{
  "num_hidden_layers": 8,
  "hidden_size": 256,
  "num_attention_heads": 2,
  "num_key_value_heads": 1,
  "head_dim": 128,
  "intermediate_size": 1024,
  "vocab_size": 2048,
  "hidden_act": "geglu",
  "norm": "rmsnorm",
  "norm_place": "pre",
  "norm_eps": 1e-06,
  "positions": "rope",
  "rope_theta": 10000.0,
  "rope_fraction": 1.0,
  "qk_norm": true,
  "attn_scale": 0.115,
  "bias": "none",
  "tie_word_embeddings": false,
  "parallel_block": false,
  "init": "normal",
  "init_std_qkv": 0.0236,
  "init_std_o": 0.0,
  "init_std_up": 0.0236,
  "init_std_down": 0.0,
  "optimizer": "muon_variant",
  "learning_rate": 0.014,
  "lr_mult_o": 2.0,
  "beta1": 0.95,
  "lr_head": 0.00447,
  "warmup_steps": 0,
  "schedule": "wsd",
  "decay_fraction": 0.784,
  "decay_shape": "linear",
  "final_lr_fraction": 0.1,
  "batch_tokens": [16384, 32768, 49152],
  "max_seq_len": 256,
  "doc_mask": true,
  "train_tokens": 285700000,
  "max_steps": 9551,
  "dataset": "wikipedia_en"
}
Each number is 128 + 32 x the weight over its row's rms, rounded and kept within 0 to 255. Layers, rows and columns count from 0. Numbers have three digits each. The size before them is the row's rms in percent of the matrix's.

# layer 2 MLP gate, 1024x256, rms 0.388, rows 372-508, columns 128-159
097:136085128132120085167124191103172165120129096149110116151119137099120171131092156113079087199119
103:086081160159177097112184134104092141092111130099137127156152127139070120131133095101190123119106
099:199117182077062101149110160107129118168154115104125112073051103166126160154090081141094197154196
104:100036152106174122110134142148050133055088100164112129089075156120163133134134128107087126152093
097:161161109081185143097102150118106119144168108140148135090018152147119150081164053135112102168128
097:102116086121150146063141115103148121109103125098170089120109165052162041134135178073182084122131
100:109136085113112065100139137154101164145138193154147134124112222128146130099139116134095093166199
095:111087124146136108098134153138128114169186139160136127190114153114076103153131171131104113145155
093:146138147127138113180095078123104146134137069181120093098101170156107167122161094168111104108147
103:094144105189138136103162141130095118114149166125094171106174138159058122104114120122129163171112
096:048144194082142139111158065114139143123149145152154127099089162129149118151062152103107100147099
104:183229170090066101144136158102131107109043165145204105167129123165158166127081062141138125170130
101:140061096076131157141106117168078158166099098161180121089073109150123143095151131102119141149155
103:111141149119133106154156070020106108167071109118157164161094069138163106127121134110145112051142
102:149179095114154098071155121120095116087072191147158190098113124123079080151149160128149146190111
099:146185160090124147077179145173103134142136159141127131125181165171100197113054150154113093106098
101:184165124114182127103128170218077121142104114110142164108165084124099097163093122148112103152105
101:159144150133124113165134159147195168132149179113107152190099128119100136105220117098089130119172
100:143134146094101073125092131167116084148120087137065129103058138110105112081188121143103092147132
102:141071072118071114077095170130152147082117138099109101081158143113113160079117109116198118105096
101:149138095153051094159114170149058178156096117140178178061051126168113156124065180116126120145175
103:185105147126174126135142126162183135133090096145100130117138152129105140121123197108092149140159
094:178100052145135119074081122160131124182094109113116114138097133094104167077136131154119128117068
102:133135161125142143147085133109089118124133082127086108098129097122164149156121137133095197116182
102:143209096142182155079109148098121110093133118102114101151155131204135120111164122154097128144129
099:136119146145181142147132093163175128165149065097121154127120139104061099059109158077084132105161
100:085151116086111141130114170165170098110191102173072165052096075175186145123186156128133121080148
102:174089089108080125103137105108099137170178141154119064122224090093168165107119121108135143117141
101:129079120122105113099091129137073093094109093102092116145119139182129139132116068162173160124080
100:149120192112078098142098174129137137142175123125174185120067113134158109077113190166136178116115
105:141130094123165177110180109124103115131108076181161192094114098144100175099104135103189114132126
101:140123117132139050117086170107105120131076175073144086167109158169165153157123105056086128129155
100:138149191121174171187107135131162117183142088143064139096157133169101070127109120184134094101144
101:118093114110134122135072152093147189096150143136155138079080141158126100083085098119116138172165
101:108160168140129112130086121139189152115095134159165127128118175125095192135068143153141139176107
099:141123152150139114118101132191152115109131172111105189075093140146162156148118157077106076084153
098:147071102081092108121091129109110188107075117129160162071152115112138165073125087158116125129126
101:151097139082120109101134110115187099114106194146075092177135156122136207136153155171125109095094
100:176134116141123131065188119177140100106141172134167087080113156111087096136176102100161108115127
099:178089150113145142158124142134061091090089207149095118180203147141144192126177138122082126124107
101:144088160098071134172072180089068115119132113125118159110139095143094181089154142085133112126164
105:143169142119099129116133191128104088137137126111151110168131137168143174122096034121072121118094
099:114103120130194139122095079110149102164168107146171164104088099106155090070087150102125139145163
100:133126116096135134112165121116151115150168147178105139119130188115088121160127046136109137129155
100:115114128119070135133098060070130127100186100143238165088121153105152071093110115130148074121137
100:156137155187090098113137096186091080156111126069191171160131099146244068153108085191122133137142
090:100137168137150144084085217164139072123144085090127101080124099137167129115141127164182137129114
100:146157100120119144123181126141146113157155151141124096085138119099130076117161080113128138109105
105:156127173153140094096091164106170104167106148159117125118117155093185160118146154167111162120132
094:095115149134138115170104104074158145101137105111174117123089131108104124213131105165167139078130
099:148072169092122113151102092113126100129138141123120120094138136126094128137121076119090108123153
101:189137168123088126103187143152150156171087124150120125138175127158109079082139099108060122121095
105:079110113134157146066150070119176157121163115139173128151118059119091121129115145136104095152171
100:108085135112090091121107182090091104129087147145152141101099141145158092131084154129138115056152
096:116099126165147124172185134112115186143088157119120130131110132130132115066171161099125107085104
092:169109152139129135136068121154137125110063126144108127127094132100179129162142126172090094080072
103:110211103153105177107128140130142150099072168094098119136090142124097098186099091137126153092202
100:167082142122128110121076151148173037128152120197180096137101164152090155136121129059206066116171
104:077124077131147111119150135146113153124120121129111116152100091101101200126148170118029148107150
098:116124155121043197145122113143179154164152126111110133107102133159086097125094102110151081165125
103:088096080164144076046137108085115117152135124127103111055141147146157124071226127095108156166113
101:086120175151200057151102092142088133173177178064152111098133132084083134115158143122080056117134
103:182148221099121143103152114124144121110068167180170128125085149110126143151101174147137149129221
100:111173129084154124111126150128134076113101164128130143091142095152154172181069127168138059128083
097:107139152144164130185165122157105094135143131090091105137119105123125128140127092114090096097062
094:132111092093150164083136142087113065204125063116086164139099148156126111185147161140015144092147
104:114129174102128140102169162140097111145137133137119074060132184122063129120175168118122099149137
108:146166091126097133106139125113167119164143225071157179086132125046147137091127150171163121125151
099:125127098120126157113132097093121168125085156114128094135084170092155154100121154112097091099128
101:161122090166119174131138084099131119143105107177105107125157194150110140142127123125131107149095
105:080095101142093129141168131087139177111139187154150126156188135163129139132087152160152116135103
100:115140102069108152094160100096102090091143132101172131144065121172094176148127119176103138115090
104:093153158140105086098180060157072126099154126119164082118118127087111134131117134072157136125155
094:131053110163149129131113170157155141202125176130169125114104133114157122129146104119136109184103
098:110146136154124111116130110148177137151146078105075064144135143085127149091053134148136148078146
100:108116153143130132171145197144133088144111121065164127143154090145164133074178110109130090132106
100:165153168118138108155078064132148140118159143100081172125168162172097087178139158118149129130081
099:174145249136118105081182169135100116089101133149139168101119160138168131084119171110061179093141
100:138158103110121077162037069132153197116124122117164139129133083071136140142170170119143153071134
099:150147115148131166145074094173120114127049090188115123084103093139134056145166143174143078098181
106:149115134087122139127125184125107110130140127115124094121116157097144146136099217131167175140142
101:132158071144145126164130101112167124055086076066145112127134086052130128135129130140113139133144
102:205122096126112120086089120098148120138107146183137116048118163155127133138152116117035191063124
099:108075124157112132149061085130099152119104144141116152125103110138117083135131141167159143124166
098:155136139096084117175121146143094129106147135188112087146104132128141155098134146187172096163104
101:156147124136122124068128097151182156125108101122121124111127112143147202086094168105084197165136
103:158126146177129063114204083152124084150087135099095103137109128119165111116143084134045083152147
097:203104109136135100141150103168126094095159121140174090123074117094088164084110137116134109165157
095:166088129176129088119138088105100094157138089112158159095102135147102057102157092120103160072105
100:134117148097077130176111161172146124176160094116152139128110155080107134108129101110128189085117
102:115098172147088099151106142116129146055121127138105073106119119170135153108071087158069101128120
096:114139144112092147118137094164155178124140131117133068150114184091086103111197179068129126163103
103:168131105114143158082161097093106119082130110176123175116134127133117087145123147156122166128080
092:143108120085116108185159136128100134135151109153087098111104157182146169096079088141083127163172
098:124148169179178149147152129077129069115149200130123142222126101103103065143129142123098136136123
097:131131140134126155130104061125128044123098178113124078163087102099130127107125103079126173187125
101:193157142163080117121130148188174118130151132125121151098100152126137138169147142133147114158124
099:143137078085118113102187165094121164166118118180080152175116104115119093131190130133119113112130
101:143140129110126167136083102133140175155130098129106104129155094149107148080110119094143170138111
098:115126154097109105145112141092144136111117120131190116058150118087124119116112147135140120041118
100:146138106108092140118176084157170186112124124134173073073104126106089167093122170110094083131105
096:162075099110081213153115150109144121103143188113068104142123136126154124117161158085125186089065
095:108092085107128157103179224141115110168084124084050138119146083158089127066101123042138152114137
098:186112090170063144167096150131097157149212068113127126180126092079131141095153092132113166165132
095:154105118108129094162128140128167155091077081149154113112120117212140113165096116095083151152088
102:114174153123086146077073097175132111149101086157101142182122149086117111142089146123124118119150
098:148117166134107088103122079140123082159108153132169092153149157162156091096115046117133093076125
103:147081141090038121088081180138131120130106105144113124150080144107179108120159133140173104107111
100:148172130138089159151160175118079192161120159150165107160139125139135112097077100154119153110137
092:158172118110103126114148192125175151117139152183116154116124162155152161132148126098117132145107
104:140180098139140169114183125177160069064102124118169123090125142125127145104129121133117120145119
100:168142145166065138125123145116055152118116116114155156113111036213168171088093139160149087114102
100:150166111151148148093134188098203127167106180133174104128123113172116179126102101135148150139127
100:197132162095171126136096148151107103195148101098174106135098131134142129143125155141090108072080
099:130189109146094113080134127092196136143097172170127092140121128085130085109093165082133113152118
103:141103066128135170163109155149156132142168137147145128143156133119125135123090138145091149079130
099:103117079076136121124110141115160124103090099147097116155182107088120125130107129100127159117159
103:160119143160086149106140084102171076182083128136087133144094131112129073121172133089125162112111
094:235103128128115108095088104183090168116133113129163136109076101125121128085093090130171140118120
102:141165130145161106095117107171132051113199131073161086179164144127108162100137079070078166169126
099:171107120101129098153107123125118137151152097124135124150118127164160097173124149162096170152133
100:146178141106111179133134139163084158162116139132114144122144080141137166100141130180086144143124
101:131124164122146058107173125097105098144164083105162114135090106080077178151107142134112074093067
097:106111113120126098091115117121118089163115176197083115175104095151167139099074173080103090068113
102:150094122063113143102165114169145160123132163097137120063137181139057086148112165135114105138143
103:097126131048137160129171119159133110070100119140122118153102113098151101121117151178146097096112
101:166064121116169130122067033200115116174135105090186146040145095122121166179125137149114105162090
108:111170223149120115112116166161086101110121099152137123157080133178102057037135140168125125143129
097:114203122085136131134102157150154136099092187121097104128111177169139152074134104178159083205099
103:177140083134050185077166129069121129163138145133152150122121124129145138130120077126073142121111
102:082164100153128164149167089125071169124107178086106118143143123146113149136131115099116106150180
100:082128044143077181136129108074153159123135143130106071134170159143138134072124140153105100064196
097:163098141121139125085175131151063168100122113101123140180140125087146145148143171128126102165111
098:122121103112109126096094157127091132121136105173098139116096175152134175134058106113161110160147
102:192174131072143182122085138107150083140126151155113149181123131102161143086085135167143171129103
103:127096084132156121105153112150131072157154137121106180122122118132141156110131082095121107087117
098:078133198122127120153100129160159111162110136181169108169180154170132171100087158124079152069134
# layer 2 MLP up, 1024x256, rms 0.42, rows 372-508, columns 128-159
093:156164120173088166123096071116114090120139168067140126152112122129118090132143134134090149121157
106:119133157112098097179185162110095112165142131087160198126088060166153115129137133123176101114142
100:109063120129092127146087127161143102155128157158194168104219126110189123119113133135209163125077
104:126121093147133152102138132159076170096096148175136097119124217095211166118089132124137085146146
100:074104116105139115124110141117180060138094121140081151192083150078116148133041132156095135098115
094:084092102151174084132145129114080122207144145122084179130106162165086137138127121077139162177161
102:162107133127119065126168099184086136128124127147189105162071148111151165161140099171133185104126
099:147134148126158114162146141139159144088102119142086098121146142128136112102095086155122119134194
090:096182108070136125108144150123118162152141163118162120116163117089100093175110149097136215150146
100:097178126148172201110125171125143121119152092112141167109149108225170149090100107137114130135164
093:185104164129150114175084129115163159122158173129124093115154124139119093092144146184120132093129
105:126155122113090091090112092135098104084133161068081161135145151144146142123126157107136130118085
098:158093112161125130102151119118104117071152106180080151164100118107191149114101151132107117086109
111:161127111121149099107060204092190080132130139028119095190116032159159123107155118157190099138141
096:122156096238137129171123081099073113122147169114131099152113093181063112132152163126156128109115
098:172060131114148150118142107119114164088099110119113156082067151166130116118107100157056124125132
101:088177132131150080086142152136099121119125101076143132171119167127084110116134131178167172200134
104:146056176071089135158127180053109147171174142132136129156063123091128097125168120081131155132151
103:145148118072092139144133146140174127138085133132163078161135157135153170179163124183118169118135
102:119124067129124108178118091053130119093171113108131149138187178144140129096106129081170124163150
102:115167040041064137148128131079147083136090151072196147089103105175161124146094155131176112162148
103:107126137138178107153133190092087110128163156133131125114097108153103119087130069154086104111116
102:126142089151132076122122138114136133109077175117098109138152124124052149085154096122117103128098
106:078130178141082127114157109078101169123153163075108166149119142117096081094138164175069137132148
111:195146115130136129100125169085077109116180119145114101136095146108150136089110146146133151131186
100:130157100147105124127066174102121112117129103143122078152152147144099088136106115172119165139087
103:153136120119168184125093125140147126147075140110105124185180108096140148151062131175165118130163
102:159113150119134187098115074102128144139096137098135100142124133084117125148092145138174140131130
099:150119174150134130125144139137130094149124089130162105103125146107107148126128126184122134103133
098:140130112142126169110133137162099184129157127168085140150092049110076119138144142124134078099148
105:127165168145149146157153119168161110098122129125145172127146063125170087112120118171108164121110
095:198078116143089139127099148168117127105168112128103120108096066140122154192153093158100167141134
100:126164086101175154149091150132118091157098137116097157085138131174140162078089142168121069125158
101:119107092087163153166145113125067103139116161122173128156090135108133156087055127203078161186157
106:196125127159133135114213132087064127134098132094177176139138161156150129126164102089071142135121
094:166103101136070100106121067112050177158101066153131118080073123061091128165120097120112183124084
098:151106054068124144103105087140125123124083162099138064127113080184134136098150096135114108147130
105:112107125107114105125174096114135091112131098119140173169121098118078070085164114127183107153104
097:093121147158134118152162110095107104145125114170117114082167127192166096085073109119188162191088
100:140079153150148150147075140114090110161135111168161158136116096167133154102144138077148089142133
094:167132129104086202064103131148111141128160175147105136175124121138168139077089104136106115066115
103:129154160067151142113205129163118147124147139118156158117124070139105062085088130117129085118084
098:113066131128094154133098132165113089141098109116108129063198090214119154132207136088144189170172
099:106211150122135189106117117180139141146144093153089103131136137101223118125096066154109064119148
104:101082091130101132109142152093137088102112097136136124173142175103112176153149135143169137225132
100:105128152160150133153142106115072099115151124113152153126097076113158060168099097106132154089147
095:172142085118180124140114110188136140153141115092142073128151106124233156117153116103090086104125
096:118058102119131160109124169137162109143087108152074118132094103160151092143099171167128128093135
105:146157124118108128125181127108145146069184171087136171148088057154160125160139148146060131099142
096:151120102152123100104141127144114154097120150105103132112187139082134138119169129145146132090143
097:157117117142115165144161097138162118156183173077108175097183113103165108115164112169110176120119
093:061145120099066106160126084119136086072141102155119169105075159126085118128130117132165127166095
109:164070123130170100097125092121045125184123091159159125077150168099085158149125147140160123180164
100:126110107094174145145136155152088084198124112083125131097090107128106091098091148117134088110170
097:127179160138140183157114108113136120176083155119127077136122090063112092129134118103132149117154
095:101124186103139166150147146113134146177170167177163120141096117122095123200110172102114167127103
102:136165120111055094126105139105134121181126084147152096136160110099094134120107127141138086135165
100:112167103182158087112134164095115152115087096111134134111113120213132161148145117117081166149157
100:153093146160141111157124129100162130121120084119125204116181131103094177110076106131149113130177
098:121110157195131092094100125115077102135188132161112133126113128108086159100142117124104083134113
095:063138151059124126098153097141101146121112083131151103149144114121144106105144047141118147154086
101:148127120105090160172124181151169084098123096195071110132145118098126138117134095202118209109047
103:182143090042139137136136159093147112145108131132151091128080111145161090143186151153132091204115
111:146135185138147108106163121151125169111140088154098133161143062140168103103138118091141154162096
096:125117088187116088157147129132121130122094175163159130139140124142130049148116148077097105101137
096:162185158182101136042140123102189127091157197143110172128142092078118136133164122133144193139101
100:113151100189173171125085096145140143124119090205037085111124139161158146082157116107159127149140
101:203114121133110163115100150070167152114165077127081162098147127119109104142105145165059126143103
101:083130128138141101148134088119164080079222147125110155144125105126149157173180134117127091101081
101:133168121083127145154118150164138075083110205137159188110156098155116107154070105102154157102141
098:128124108140156089138152156162128088126155117076152125129120206116099081118204119078118186126116
100:147147038132179127152074149103079119118117091159155171154153165116158110174180200135093077153148
103:082124146079128141090145102131195143118146076126164114120080118047165095150194112167139110159132
103:125148140113138148095108068115123191166106175161069096095103094093118137194147118107083113116124
098:096145139136075119123146095138086147160162134106097139140091100078169109108078115132068093125146
091:084145070151132130143104043073172134131178076156165114143123128130115095069085159170118132164109
097:166148112095135116126172108160109136142174047084098135142097051090114136172104125106124141068156
099:096157137091153155106137139130075163057148094122056121167144197136119102119125148173156073126093
102:114138132146112138138152134073079140130085147133123128141167137123124157078188095090077093138128
104:123159107119127135135160100101137104115088072130142091116168145123162151172152143180178109146181
105:112100139144109170094123097129156108133140126070078131155200160119105137128134158201125151102182
091:156130160149123109113126095123162130128091086106145140179156210188137145136149167092126152111089
099:090135147094141158108160140174084142173168169090165107120067123165136117127129159108121130101118
100:113113175121156121136108104105141069173132181102140138131182161104136122092177206112139123170113
102:093155150106113134111160089087146107114133079174132169166139141111154146143163069090168196134159
104:187121072149146155159175140135124105154154172166154077086086108114133132072147154204127186173139
104:194100127133099108113166135154107116125089094087089103152141088099141145090109073166132141123102
102:064105157079117074119120080087128074137132118073122123177126119151149164146096159131141183111079
106:167164144158119090076113118127133116149111110159138114192080119073116118185109148184153091190166
100:173095134150115086151112147165133091087141071078110178146112145098120099072083140103164115148099
101:174098109094077086155147147160045124153121155157125143124113122102161151174139080154132087132064
094:129152141096067090122166084175128130110182151156155116194084166147112100150107163116145090220122
102:140121156135146171108067114134121157104163119119087119069197160119087182152113120121230126130165
092:111077125106125165129206095118138123175135106103112161096110209136167126137191086057082008127110
103:093098093136065072093144103126146140132120167116128139101217103128124139134097074111176113129171
100:148163135103103059102116126123099152115168111111143116115105165145163119171146135059184114167077
101:122135074183099072140134121164104140110150097087131134185083165179136163097105118130063142120109
099:094138080195123133103150164159169163140115123085166133126097081114122156130120139187139111190132
094:147111086147057089080085128171120129119109182130166174151139138128188184146151104120096096123101
093:154111144142133105189112162101089182188111151121129076118103139149126156148142142204128063164127
097:166153140142117174166083155126169092117092156122131054105089146118130161115142122195120141093095
100:086137104149164161108128184123101167146094122104142152089145164137102139129116186160097099108150
100:110072198114149118070137095097099076082155109132108128108124149166152190075109056102113131197138
094:108074158126085115155111090139105148178151177138079081093159153084141138115165120152068199120188
100:109174148166129123128136085145127194110059101177118170123126135145124147044158107150119110099145
101:098128159111136125107090126145093139128150101138139112169111084127069124155092126098127116170137
098:152139131130136133096094117164140120125102181153183096136154123163142100087142130101137155098146
104:158149133117118033151092110082107164144139155073097126148116089065128126187073152109106096089082
105:136084132128126103118168113108183158155037095133113160090156118130158145132113137201148095141148
092:162081106132122140131097110119141082126119192115151176154105112147112141143125088127164111138126
109:159128138112187113176116062138097131122096125136202145162117178106154061096116115144130132140114
096:138128155152155141150191170101105119111137074062131115117136141135166125097167163157148163151170
097:152082137121141135086158099121115139096115140117132136061152127111124237165159113127145110172119
098:163101191124117171109116168163130145159149160240112093104172110126091120107211157175089124137123
096:115156127144142160088099126146170088139133174119058148166137117111103117152089100087139173164049
103:073086181150110133172031087143115151119151127190169152114139149136154135145133167082096163184127
103:171109121134088129099110124174106157128088098093153071128113132172112143104123137091121155068105
105:109128105122136107143070162156084151184168167134114131110120114205093135148101102121173070203082
089:178136077135144160172122105057182130105173143159118114131127148115191171123131160097142150128087
098:151073102132106135140162137143138078120116140144142130094159125134138143036136084134122168198118
098:123114119096136132163183105152089120148139183109099186165196148125147174118144130097164131089113
105:110141176111106119156101156143106149133065070150131110165119064178125153100130131076122183141140
100:146152189068151155153144171099145138130083170160103098142164131073122090119110129099085168182115
099:141132156134129137092125140161087217124092186117119156119154106094126154090136091141116146184101
098:167153098058154150148151102132190158139137122180136169128143082147116149133077131124087180140135
107:118144140105156187210124140061117195078112159088146119110097091139130158135129122175116156109164
101:171115120104191202147130208114092208179112077157134157119126119151138134063136125180070099098047
110:153112138136106145118043074124156126180172104092118162074140163151144152121147113179154186098172
095:112111184060141103097107021131143164108126112121086152121130139133148163096174145135151112096079
099:135140108127102166206131093123124184081133082065135084088058135119105110095070162154116116135165
100:094105101121096157091107108124146115134122085154153187132126193115101053148103166126212137185164
104:119121083173101124162142144142081159153090097158144135079113123121156098097097157106134122144108
099:062128126129110088177107169111084105139103135063034102059121133087106122108171097116102088145161
097:195150157107130104153104112093143133150143161110191190149120136126126090142182071127141139167138
102:092089142096165098171105104111149147172113114045112138137106121099140144132150127130087186137141
103:105164228159133140191087133067070132154124136130130117094144170215118115183186143164163102134126
099:155062109113134123111124179092139098114151051128134102099105151083126143154186151144180130170106
# layer 2 MLP down (transposed), 1024x256, rms 0.197, rows 372-508, columns 128-159
095:117121127150156127030083094122128145054122177085176165172163100141172127118112166159162184117149
104:144100136114156113174152122164159075125059131169146149115163151142107200163178073167130198155117
100:084121112156139135084155120160110149089086138113112088099166131134168150094143132072156087101176
097:130128100166084120125113148109154119109142086165156107162106142180167083186172065156108140191087
102:096124117103133072148137097153077154144104108149183097104149145095124123074127085132109089092118
097:183088096187117127201129152106165071118177134089105118219109098131118157116113117121096140132130
099:099117179125143158148142154126179055147170185123097131138121203067153150156141109153152115109117
099:108161108149160114130113150089080073107087115106172107145123074098108174122048124113161140116122
094:172106113085106120159149119170087108117159164089145120194157133125120133090150162140122111102153
100:197133167162141124173125104115085154180130123133177144152120154057138142102128169087127144100176
094:139128083142109136159094093080105105151094162153084167087133079106134093127137139130130070105140
105:141103132140161044104114122106104157151134157064124103087188153125133120101115129189153179162089
099:134097146113114179124150178139134082142114153148149155116126139075078121128150153177168082087120
098:142157163125149144151134131143125138167125149145140137178124129130109149170166084154159159110127
095:158148050110145127090129116133146164095129176160201120164103149079113112145175194128108140116153
102:179178126132119157098185111098116149136125168143137088113100127068148149089128095174125150065108
103:064104138093161098145088119150113132122113100114114103096141175208187131124160170077075102147093
106:120088168065138164113148154105136141139187129070140151187120167178133148123236131123069122080122
093:200140120066123090172104125126174122086190095194172095134141170094123142141122136139139162134155
103:100140152131136120073136100107094101128157133135127115180123102070148099177108134104126102123156
100:165149116090147102168113104142175128161123129123094178118145225108204143106135092114154161059133
102:131149114095104080151140139094089154145141154162132134102132084148148125097129149159152103100154
098:136129134117084041125106183067133082115132117119082116081077120147099124172118152153127141140057
110:129123086179082160109120161093069139134171115170123171138181110110166167102102105128133099144118
104:130151103120133124112087164212148134116156161114099098188172137113181130109233182188158137065150
100:122130142126150115126138114108152169140166081107097165150146127143191145094111101130140147136141
100:170111083100078149127113130140150148079098145097073114110128121101101141101091129094167095138142
100:112159113119088091106139172118134113093193164138069106084125137147155150120098119119156115063130
098:116168095119091138126137115135117142155028117135125135134115111111122116085120151108108120102150
096:162118150169141129096155127152129124126119079155142128186126113112138103113145101093179123163134
105:136146181101094164137062111093132145131094165119119117100105109156185102195098150098143119105113
091:080165114080122123152139088114054172199116133121150117094196102087070117125125130077148129147170
100:090173157139107188119146097140144135109084107087145127098180145093157099174112148122103121115133
094:106124097112148106118117162184117159092169124093106128088136122160174195137125095036206122143074
102:170124131102121125140131123115132112106087142161099084138118127086108103098160155150162129078109
098:175128137151123134093161143117119130129137162140115114094144087159085082092142108178107077168100
101:120167123073109078112127134092101139100107137149123093074134127110156144139133127159145143125102
104:097142070135188145080158089156103148108091121153098144089201100120134126085161076164135105139137
102:138227094146125084138137062162142087176173138076131115157157084169175098149101165166116158108141
103:082158118142164112157096152111093194103139103135150109096135113161126111108083144178152096102134
098:080158162131195140077143101077123145128135124158138104099121180124117122188170165104138144173176
104:134144104156119078120149091073145073054171122147138095166189141140113122054182123111066123158089
102:183136089142128158125189140175164089113113106136131117114057107136138192133155171107147139136118
102:127097150156189132096196082130085121144084115050127139171128140082133154179086204144081078109109
097:112128198130088120099054134207117093081145115083069083104152171135162103123153129130159032090117
100:132096132095092136136232110168135177072130171134089083138116176113095127117145145172168135123086
096:145151125122100150068118124133162152150151143065100155129074148098068107145106146091130080132104
099:134145140145210092102153113150137143118085053140113152168124124136127117139169206072123118151181
106:110154121064142140134193162172142149153081089178155139152144111179140095150099126101155142125121
097:191145118123110120108080174146164164142096083081054147126074140105119130149071128149179110123148
095:139123172144118146167107140188169109098156142185121168153100133135178113125142054133161188111121
098:144081117184113179122114094157089172157154158119128113138154149162106142120094101176138143147065
103:186159076083136147088150150076128110109077134126125101072090179138138100144173160166152113149100
099:188105131112123093121163150138134130145224136094126083147085107158124134097169159230164106148137
100:126171116161211039138147080112113169149095106104169101080142109145156127133111199128152143101142
095:110079141127161162070101142144168140125151116083137238114111158172136105183156139118097116107109
102:096099129147113107148119067091174139149119101141141130160145120171127144141138113149115098168071
104:120149146130145138063130065154188078099122124168101125141156106101196155122116158069080126131106
098:141130082169130106140168147181088137142101146134094167142153150112160117113117141175136120121146
097:066079185158174148182104171147075177148168154099096175129140121173131141060139143135140132139105
098:087086093089110162110142174108121148123172157105150136120124152146148103115169063098170178093062
097:098119124123132128150102099134114121166172119150145112111142150090136128192169117134143114192130
097:135119111184096150080133138183126184094115092147169099084096115123158185156132058111151109041137
106:141080136090222157103120122143092106134161106165137139169153079128106137147187145088090159123097
097:115142093164081120130150134152179117139061165116157131119133075073162083160154192179095110114140
097:090168150088150151103073115192068103139095135184138163115142213138142111165146201120133131148097
099:167089064111162124119129109085192087108125082124160122086089157115088161138111164137199090175138
102:149134115142154135117156129083146137133139156163121170100183111180129123075196150135181102099163
098:118124098144136141121099133136131142165140071101109128172097035108130150104197185154156125167128
104:145146103146051154139115121079149132169122140128068113194105101093116113112097179148168127090105
101:080107104091144112085098135125090115162165147097098124096181124180121114154086125162160150170087
096:126128141159140135143111119138144130051088102090118106139114211085093098167140091129144121108183
098:103138144167179100165179170093059142115163103170158114132123110082098113155146120125125120129108
099:112120102163160130111112168177103156132119095147140127110118159159119150176140077146127101123173
099:136147139103178075090117127101129097103108112139125094131107101086123077149119122146105120138154
095:078089165143118121128086086133120111147140127135141081118098084112118101164082195134072174138157
100:126140054142157156141128089153119102163121165121151141101137138132180158095121100174174152125128
100:105134137222088142149142127131122111136142160146147116068117125174129096131128164137063079099132
096:154105082143107115117191109118125122126152113128149168119096145126109204112135098074114126113108
101:150147097104089083130186159157130131136140130127147114148144131105156070111110164081156124140159
104:114116130118144067087136137079112131124204126084101172065125148123081129123164105153114113140145
095:135102141117063153103087158100137185128124121067170183071125116117124128155120161125105089179138
103:081093142168169126090129097127101118144078089117137135161119106123111132145100138156175121114195
094:048118154145115124092159072122139150112118142065189118093187090156157093123061110081102116131123
103:122106100118198099071077066102172112124112149092143133070150167118041202139152143128086143197130
102:201087142176138112080134127106095111145125228160103107134126098135178121133164122131108133127113
107:117059167112147156154159140178178137124102203066169175199118121115112089141129136054084127115145
101:142128114138127183125119156175099090135146153156174146168143137130120169090142145112129115056066
104:146214155164163159195207097160090085157095114099105108190106193116089081072151112103139143147140
103:099104128146160143163113117126131106082079081113115215123167113101102135108125182113111153111167
103:117138108127087134115136166158094109101111114143096155105191157175122103105081070140080159121145
099:166161074127120162161176146087111062128071129118076149135092154062164064130128128138160184120139
103:160076136080128163158112080192132121155168140173167177108142149213119195107113142115126112139162
088:116110150098100144137157148108093137072112105097162104162191131091113143177152170137118137128124
101:162159118157143149164102140078121143095166088109146134084164167160143118148138082108153068142149
103:134139120114083138161159088099149144160091159141106081087189110076173119109154109134168130089095
102:094172130141110084092095160161205144061134127139099155133125131120062130118096127142129144137107
103:121096169114077092160195077138109175105142130079080076106181151155141171123142125133104095131165
099:144161082154093128070105130177121167196130107131101150138194092089109111125145094064153108113058
097:153166045153118125123130092101149085171161133200157125082115086102146155145137151165100139093071
097:073125151137150131168126164120106173089112047099119165119149108227095097147105107152096183101156
100:143175103119119096105184118128140152146070158126143073062109139145176127117131154134113057127122
099:179038175171118117104065141115142075162132164117122079119160171103092133165146110111115162120145
096:100122121100105110058135144152157131163138086143113085178107167055131134131110124121138182112127
099:178137139113131164106132139129112157168176139111184102168154179149055116089134138121112090139125
100:202135118151087143165163129103153168130120075102125146090116141124180121110090172093162146158161
093:161147103137111164152111143122058126120113159104075179076165092113153147157132087118125100056182
103:113061096142115156099085088107178178099154099128157077124085100191110133082135146153109080113132
102:139182183152110169163132088191092149206110119105097117130112082147104102122097184142111161150187
096:090055124168146120156121182124106126161072083124107056097117070095154161128159166185139150175154
107:141167119080100155146101158115180130126140106124150039140140124140146095142188101143138108155095
095:149123124116129100072080096141163177108147126108119126119121118100103108149094159207124127134165
096:105152117171116131118115127110122111153153086133175185149139151148104095090149161103175061121089
103:154101153042146140109065169121118099147060143117120142044116166098115122141156143139085108108147
103:150200127147085117142144122118162135072097156091167118109075096114144143146130216156116097145111
102:184168130117137097068097181122127127117167143113119132088179079111098118138136131113125109139135
104:138110133151205139126145097165104120106114081109110126173075161115113076122124111172122178105141
101:096129078147141152175102144124116032126091167176183161117126109103174129172089120145111119109112
098:122147061073171168118130181121157087194116125099125107148123122079148110128109121198104069141158
102:192096118146156141113167112142117131144113115097149120186127185137097148150107104075134135200080
100:083153127147109162104148139161154137113052171135120166128145129123133125115167130102092184153076
101:105170184136044132182091163081115105122119159149082120137102149109098165081131122119139161151121
101:140103121121098227116104066145123115071198170100062169141134137138101124123090105088088117182203
103:090163143138099174136120114091097134167066118188161211169127076148092139196139104125110087119109
100:157090184114071133126124160114117114146149117135122080129106200086165103079161055181142144118168
102:124188121146103081074125157135142142133102127085102141134162108142112114114129096114091117143165
102:081102101085160149125118157092164082132075117108048147120150109115162153186159172165077139160158
103:147111183140133108164120144176171129163126125110155109216137158099153167114140164155141075123158
094:160086110165059128107168196101086140170111129061113103155064149156176125139086101135121131114128
099:095115136142126146098152174127123122142077083132113142187150137175183111142077186182079113126134
097:125108104095133131056157139135081133132154130147145091138104087128064091107141143147124155121111
103:116158083105119134166159125093080115156164156094121111141109169153129093118151086149163081128175
103:112092109119089163139078124103159097162128197105121079144159118129105151057109069210110155144137
100:184083162106132129119114093068083169105179146134117108093135136114118141093152137131131147146171
103:091151148125105053176182119098141154141090102088180121091130143118086122107114136126056143133164
107:166141174103158186081116113150168075168193098113098072118130125108156154136073127129119155185092
099:169141129104143172095112087106147080108119120113126121146169098116179078133083123134120113087112